Part of a small language model's weights: 3.3M parameters, no biases in attention or MLP.
Each number is 128 + 24 x the weight over its row's rms, rounded and kept within 0 to 255. Layers, rows and columns count from 0. Numbers have three digits each. The size before them is the row's rms in percent of the matrix's.

# layer 2 MLP up, 448x160, rms 0.21, rows 158-238, columns 80-159
109:155162085075159166122155128124152160149145146141123165134094117131093161091152123058096163105166165111157137133179116085163132099135139143156130114114111132101138146115130128120133108148117132114154136102124137115148145137101120112122156129
105:109124082155135163146133145134133136102134140084109081098128115110135105105084112168140119141125127116148138159153102186147150108110132128129133136161097099143125131117123134113122102090160123151108145160151144126146111131139110125114126128
101:107141087152122114166192150124137136111085165104111157138132163143088112093099142116144089131106129123123083106138131094120155103135081149084107087136112103133117137124131102151125149119121125156096114135130155156095131120140136107092150085
097:111148177115172095156148080114130105112085128164132116089093104106112114146116098156118100133099109151133090161125143092147126118109111089108144128148144108149109111075166152115110146112118133136134086130093116177109076172113171136132163138
116:160120124135169114138153155141096120142101124110095122108082122140139131113112090144105134124126126138093076147150139126100124161155120092128098163128128163061136100193123128119117157105103152099102146124132142111183127066142120155126148077
100:145112153111123146092120158119123131134161093103117147150147116145154122118137138160107159110120101163148109155144116098123137106129174110175148130115104139076122104119158110162157115134083156133142155102140126097125120097148162120088115143
097:138141083101155089144129114150152118123147071135068129158096142131211091101156139131117166106113142162110095138094135124114128140088158124113150110133154134095136151141166136145160136078117100120124116116098184150099107125156124133132150177
100:116144100134085124129114153153115106102113112162111175108114151171087152163130116148131111138106151088140145132135157121109137124151154126123108111061140127133162103126126105149111134075125079128101108139163118079109089090130119122119148178
100:136127125106119132137154109090111129131154125053142105109149082145124172149139167148129132151135140111104069098130162138213170150135144117134154139151122168163119123166135135124117171152117094161126146101109121167111141119095184096120118122
097:111135156150145136153129139151156124138137093138100137108091093143152101117092154130130109142123074145143140095072127131135124146149129105177134115151091131106135148127115115142104076117108147161139100120132106147114131113109172136143108136
111:114144104107138132137127120122112090124139132130129133164136109079078129106095161147141147136154124077158155172144109099092142125110133094112121116122133148176124132088133097129142141117108142091123172118176197098086139085147118140137091132
100:124149144102085132084148116078126123110125143116143134128151133081180136109143097073111082153083087091119140128076153131175148135142107117168103120129111140128143088140158125119080141156141134105113142128136136177104117127154153138125146154
111:129136130138145133131137135120107127081170144128139133106132168142153120137106150090108177121126077089178151128106129147127124126118099120128113092150088121144158119139093148101113138153103053144166132094103127117137124108139127153156136116
110:186146108125102128107165134124157125123114151108142128141127089151129102122154127127114095099115118117152100108098148141116108113134138156103138146154124112104134179148164096090130102140177138127139175114118103174127136133105185082128058152
098:123123126114166137201141084156105152150172117105130104117104136153161140124103152115158091167166136167090112096117115104125128144142145123112093110165106117112139125126139111121187087114087153098121115118139096110098102074145094112096111143
104:122134114139140117108168166115115116104139151083129145158102099159140159131154137141143102095130134078092154105123100068142118174116119149106152108159155144154115133099132174169137106076173138138143138150138134105091093157100116139115121120
103:164149122123119081179086153139125148143147123106142146134114125085135137128159089139130150115104097118144123164096144166140126115145080167080121111177139110113111094133139113094126174160129130174160132137132161147111140131104171127146132087
103:132122124120152135119141128109153172141106118090102105094131140102162127109122083145102151100141148162126105138181098135149083095114131102108084087131140119122109139140127109143162127113143134104137093136118114122132134118101163187105102124
091:123145132111112177123194095125150099133136170131141142122147112136088121113118082125145122116129170133108081126144117118140133151147120095151150117134120104150136125117138130098100095137075099105172127197082099096121109118115113089112132137
097:166146116125174147128133104151141151146124132172123119114144144079099159132114153160062121158110153120118121092152146080095109098105167121106090125087104112083141140116147096125136150134172140093113158111115145105198110114148100146177137138
097:132111125108131089166089125141173129086134080117122135120109098123082087139150134109122166128129079115160154148138096151093155147114106124155097122145108132161139103127127125121096120133157113086116134086126116119113117114087149121160119119
097:122141096130110172142110142123124151129128097118115138150145137064120099120111072108122140106110122167151121154125129164112140111125122153091173113145133151133162081127108143149148110141166131135134159145102139125154143115118129122150156159
101:129161154118154131128136160118124154121112085120146155141166147137109115171162093089160161124115146123102105136150113125114119142165084138112136126084137110112126174130155082191137157149110132145136129109137127127159175082136171119160106128
109:119124149110160078118154141116126149130134126123119082144131135140143130085161142121184128149132104127127106136130135109149147082103081106137127167130118106096143161114127157162151083102133140088123094143156115152090120132111134091147124153
101:117143126159120120103105170098105124113154117144106161122156089100123123107103132133148141152073109124090133123100109159146160140140126107130122130182117139137149141097151169166172130079131165143094126120100105109145151127144147115145160121
097:124200126108167124132121125119135109161132134119132131111111121150090124118136150072124179146118150115079115091108117097128124083107132190131149095135124143127122118099085145125142115122129112156116068130095140132139129131140115171147152120
100:131147097104098059106116131111102085140116159119157119118127148092138141118128104177078157136123107161135125107096136132109163093110113143129149115147114146125159101118094155122157139126121172156142142145137148156115112136068093139096135146
105:124175125104146097142100082133107102173100132126104116114145126106168150100148130079121121122136074089116128126145122175158158124174170103160148127164132088128112132118146105141150144102106184144139141091150136156120109103120131139118127163
092:113146087121109106142125143123105156112066168108130109152102109110100132127136071161166081092096124105119161098125088154141105140128138071089156112154119083140149114097103122102115146124131154163113111100148124113140168147162170137099134138
093:093156128129133136145148133118077143129116141104110142126149136155119074135101131113140116193116085128135145096134166130125138133110091129109099123153133110176120133135150150123175093089161110121090123084136153162151151133114136118146137118
097:133113136108150105115090144083088128145141080130132076133097155125113118134128136114140090113114136126152149121122091147121136147142092125138091111131132088154139160129156150185145172088148157101112150150147120133125149148124104126123106102
099:109132153130112134106098117096134137106136111118128115131144171129106127124139155178079142119196112146110118178114119116094109161115108133087130131134129114166176112094176146108133118163125119083142107102080119133088164112112136121190117132
093:160067106101153180101145136132103146140192125114126176108102128099139108130131183100123125155135107055110123159110161130114139147106144159148126096100117151117158123118122147118116121139134144109109155117126164139147146123118089117134112142
106:165140121134152143119103077126135130147120110139131114105137095106128122125140103116150129116112150085099122140133113116124135129126147114164132097180132178092124115090094130096162098116150094156158088125095130095157121132116134093148144139
105:110141136095139144108107111150134138111136112132147138132149094117159126156168141142153139131092155109137116160083114089174141137114126119107117093106125119158142162106113091136161120121117151159158110088149128116131100145105102124121094151
095:130094147103104101088158139102117119121124131159110117109094124091127106132052116136132119062132101114136151126108104200150139132115117101138113111143101102136101099166138151125149119097128136117119131169155085137092145078126098149043135120
096:145117158113062173116142104114122136106146127143113135126075147097120076099099118113110184110107157104133098130155093121150132133109112102149133133145101133104125125129115136115114137101141128107158150100124143154117119153084124113139111111
106:192117099112105108127151148158125119136140107113139150102144148168096113138151149079107113154128114113133132116085099136144104112158141107077123136151141098170100084140106109129141106133104159111130175152143138113124123118139154097128096178
106:145121128112117131126145120085107138135099125107116111100132135094141146111085125154093135130078142159137099147128114135122150099115116116105119133168186101111114096129150109088144148129131115158115107113113127154134083085172138130119117137
093:154111093155108153118157161145105148158161148151106159120137144060086119140164122166116096140146119115091158129104122107140144096098128114115152151099101106122099147143101121101164126149128090120145140133177108124103143150121143151084162141
097:120118135142145146169140163178101149130143083147149135128157104118170142177140142170122133108106139140119131146134160153146103185115133159117108107116105114140136157129128138092122117157108156090161095111111133117129166149114134150105163132
099:101131181159134144182086105139086137124121137131124142120160105124123080074134109123117122122106131143130118162107149090111134133144190117121148099150172115169107071122171103135131123129153097159101129131126100137160080141117126126074109141
098:090119150162113131116091123118132124168137114112122129136116102114076100107098102136087130120125142152149132113145160154132141134147153146094129157129149123096106159137122094187126144126128140115126083139109146117100100150135116124131098082
100:112101156153157136109122152126111122109187124131131150122175128097145143113101118124192115158116084105108143122118084145115139115097172114127070150114124118132145119135163104127178158144138151136114136195144088124116135141148143134114098169
105:103125141177102114120150126127151168115123159145160102112142156156122109166095151104176110135160171095102152107159093157118113150116154122152142177164098106141110187129067124116069106154089138146126106115122127141144131150145129146117117127
093:150144115129105136114064120121109106143130146139122116146130139103134086163105138167134168150161045133128113125102097087136109162102141147156171076182102096115092124131131114119120135100133117078147094139122093138135124160155122164148142127
103:127126159161133090151135146120148143135104137148100111093114120160183114106191103094164123125125144143131124159117165096142130169130085134110121108132113125120173091122185135101093128151090173132124099123153145100159125155131163159161121136
100:132138162127119130114152147184163178141104108124113164157125110136144116130151141156133095094099134174092107167135140110149131102142130103142111114120176152145145169129117102136148153154110147085104118086165140116134067105156138130125121094
100:154146131161128148128131126146116141116147107120106112127146116145167135080174135155090137149142129147143104063122141122121074135105119170156153132117110151128165173131139087124129108148134072110131137122171128171151130151101151126107151068
111:130123093138173105127106114148114124133113110103128160124137124158195132161160106086138139151084128097107132134131097146134144118133144108170137163129138084110112128115121137149107148132096140091102135125137150136090153129162103173155106156
095:098161127100077139092105128132117085100126123150138122154152093114095145125129134199096108101125117107099144136125139146110144115129126129142089097112146111124097135137147100123129118133114134109109178114126103181140122111132092173130106154
103:137148152131115150155150123101152128111125130118103186106093132111144119086151125152144151131118093130151088129135111154098126138120174192095111114153122099112117091153163139129071089113135131154128158145123145146128097092162147147175117124
102:145133133093116128130100132062109170143106153136094138106121147146126153137136148150088175166148101131159164076136146146142143099144138127100104156163109137149156114130101157148121105178168143134142142123128138138088135152080153177146124114
097:096115140125180155114153132105147126122141113087145137162140126136111148124115096131127112133134089154108102171137082096151110096129137114106161159146142127114115118111125122113114101130154167116151168139110098066087161114165123124151126153
102:096117142123133173134120121143113114190094129113160129114129135159114111135098115161108128120136139125184157116124088132133097118109105167146123112112089136116059172093121126139148105155142169142097126154155102169102135124131109137093149131
106:123133157151127080145142115131108128126146141143115148106125108112151074114132102189133120141170107145081095097129146121168115142141151127109131112152152128149139140163149126064107135121114162159148101159096094102171116124157150172094121160
095:120147132119080172111157113133140147131133122100094154129149115150124119091115146151142173051122139106158138144149125141158162092155128106156121113131148111151136132142119113124193164165124121108154111157141119129106109091149099125095154151
108:163148104128202098121147109107097118117103138122084148145090173106142141099115158060112086167090130123120143121108126111104157110095110102149105154103136124156119113097106133113102130118137113148133134145134107152112094127141116155168160164
098:146120199161148131082108148089122153127126128155100121096155126124127123153108161172121141111095080139156156183100140140138132148064145124096106125116131053104123125140128057093135135108137138131141136091150103124145091127170081134137129104
098:094088125165067137135162151158155120147124145109103126091116177136164131124162118116154093110158096129097120116157122104147098167155151113120130089126135136105120115153127104136140108102103091122106114102128130111125154134111124135092154093
086:139117149137167120108151194100155176109128085139115122130100161157086152111119158127128133126136119121119109116111101182162106137081116084141117124134141167159123154161159148147102123179156155121140136144085121106150081119122112137120121110
098:127100128136092130115135096088139091073147111098148158182127131156076161121090146108142074132118169145102138107116139086125129114148154142159130167142143102164123101121136155110113094127120098148141154107139122116137130108140127131155182147
100:189108162167132144157128104113156197081118148099180127117126106121152126124107095116106141136160119121156125130071096142066156119136118143143138148144149117114081135088118128139172142137140120101125099110093102129144113152106143152144133134
098:144140124107123115118090204158166114095124131170144161128095157116121162166150154164152134126137145116078126142112122127138120103113115135143138172138149169143121119187117110109131137142108149130107116169134141164125136185176165144181137108
097:179146100156106097098115106124164104156120137116101105111135100144107160119088107145092128100128106113142084089130100135125162123134143122123107128143076125150158119135145158116144110113132115150148158160167150104115130086186093119134114152
100:088112138160130118133146097097124128133151164149127122154113109132157134102124128159168103155138112162150116151117128172128132130162156160142144100151104187145133120148103153111139117088174157120136134124132120153104124171121152120131137161
099:060124126104112087098143107156085114166112096104143090137099119144135102107145130123124146131118113138127148125103166132138113128136148102160145126139130116112100124135158125144160124131137102142147092107124146175138156138145149152143136131
096:151083153115125088088088129143133094124178135099107135105151126135116174159154167119114139123083093144095139161099112131133134139142136116139096088142186137089120129111078138102135120095139094115141126106129132186116124144127130114159098145
102:141106107136166126125144184138125154129116155108126154131124162128155133119128166140135137101125119146184100143157073160124113117160187132105150097125107109073132165145101120114115131155120153155136169148136108140124167120147132136136142120
096:109100109120093154137121143101130124120128135133115127130135087135097130136128139127114133086078074135102150122136125189097152101099153131140091096103144151159100142124134108153132110181140144127170147139143141080133100124091151146099189129
098:131168101124133118151132094118144140065116154120130115110072138163089135140177120146097115102116123132121145122090121117121140123094147207127103103133142119066105160125077130167135111115145147115142141135091125152105110108131147115147138143
099:145127146107167125120137126100118128145123103124128162132118146097108102102122076080095148114112149112118162122142105152141115100123091116155126058161181136093127153151128190126122072150108116083160098157128094082136130171088172119145130126
096:097105134144109145160119118120142121125125104090107135111121131131098144123164138126132102143116154125114124146140128103110085131155061069095134162105170108139093117092129098117145173131123130160145096095112169105103109137111135143090105153
101:144103106125128151114124138130146113118132103103174158117149102117120112137122135177116121163135102119104129099185139130177133119153101141152133117109125112133133126140113111091095152110130083152109134144173173121155131125073099117086099090
099:103103074131150138177111134135127133085138106143113161114107104139129116105115105115120143154176144152158120118133080140124149155121141136133079103103109126180101189145112122127160189147141130124138159155129107143105151117117141119120139116
103:130172147084116120115159151080170155119114135149094111101152080119135156116115144143166127068124132149154121152069133133122132134147104086111124167100116188121171143132114141113133119148109140098134128110140132134154152162172146149101118124
093:110095105150105130130122146123074099117136129125147114091121155073166107127122140103144151100154103148113188126193112132139106147145088135134128129167176151140142163126096112166092139115136130122121107124130171124096163145101129144108101155
101:166116134107137155146086129169157117163138141152105173107156166093126128141135151083137117124123124092184145171121153123105132107164132145161112122162143167171132124138142126103135128156138101119158122111152144110130138144126085129124124063
104:144121125128133117165101132100101095118151104137144134131131117152178134107137138132127131145113145146150108144126102157142097098116140144173086155116158114115145149105148117123115161141124118101130170139117163108120121098170131161141133184
113:089110098185102137143141163151110136132149147110163153134125124109124059137167138113166133161139132090150156121142153068125105110090123123122133119131111116144098141136101116147133112143147115176119081144153091153128115174139068142115118158
096:106123142154096098110117140122145155156133159131128119155100084124056141177114106122150130142131127126120178168169157131081130132097141163144141125114158124131116123142112120153103134112148096128139113118107120126131154156116144180121176104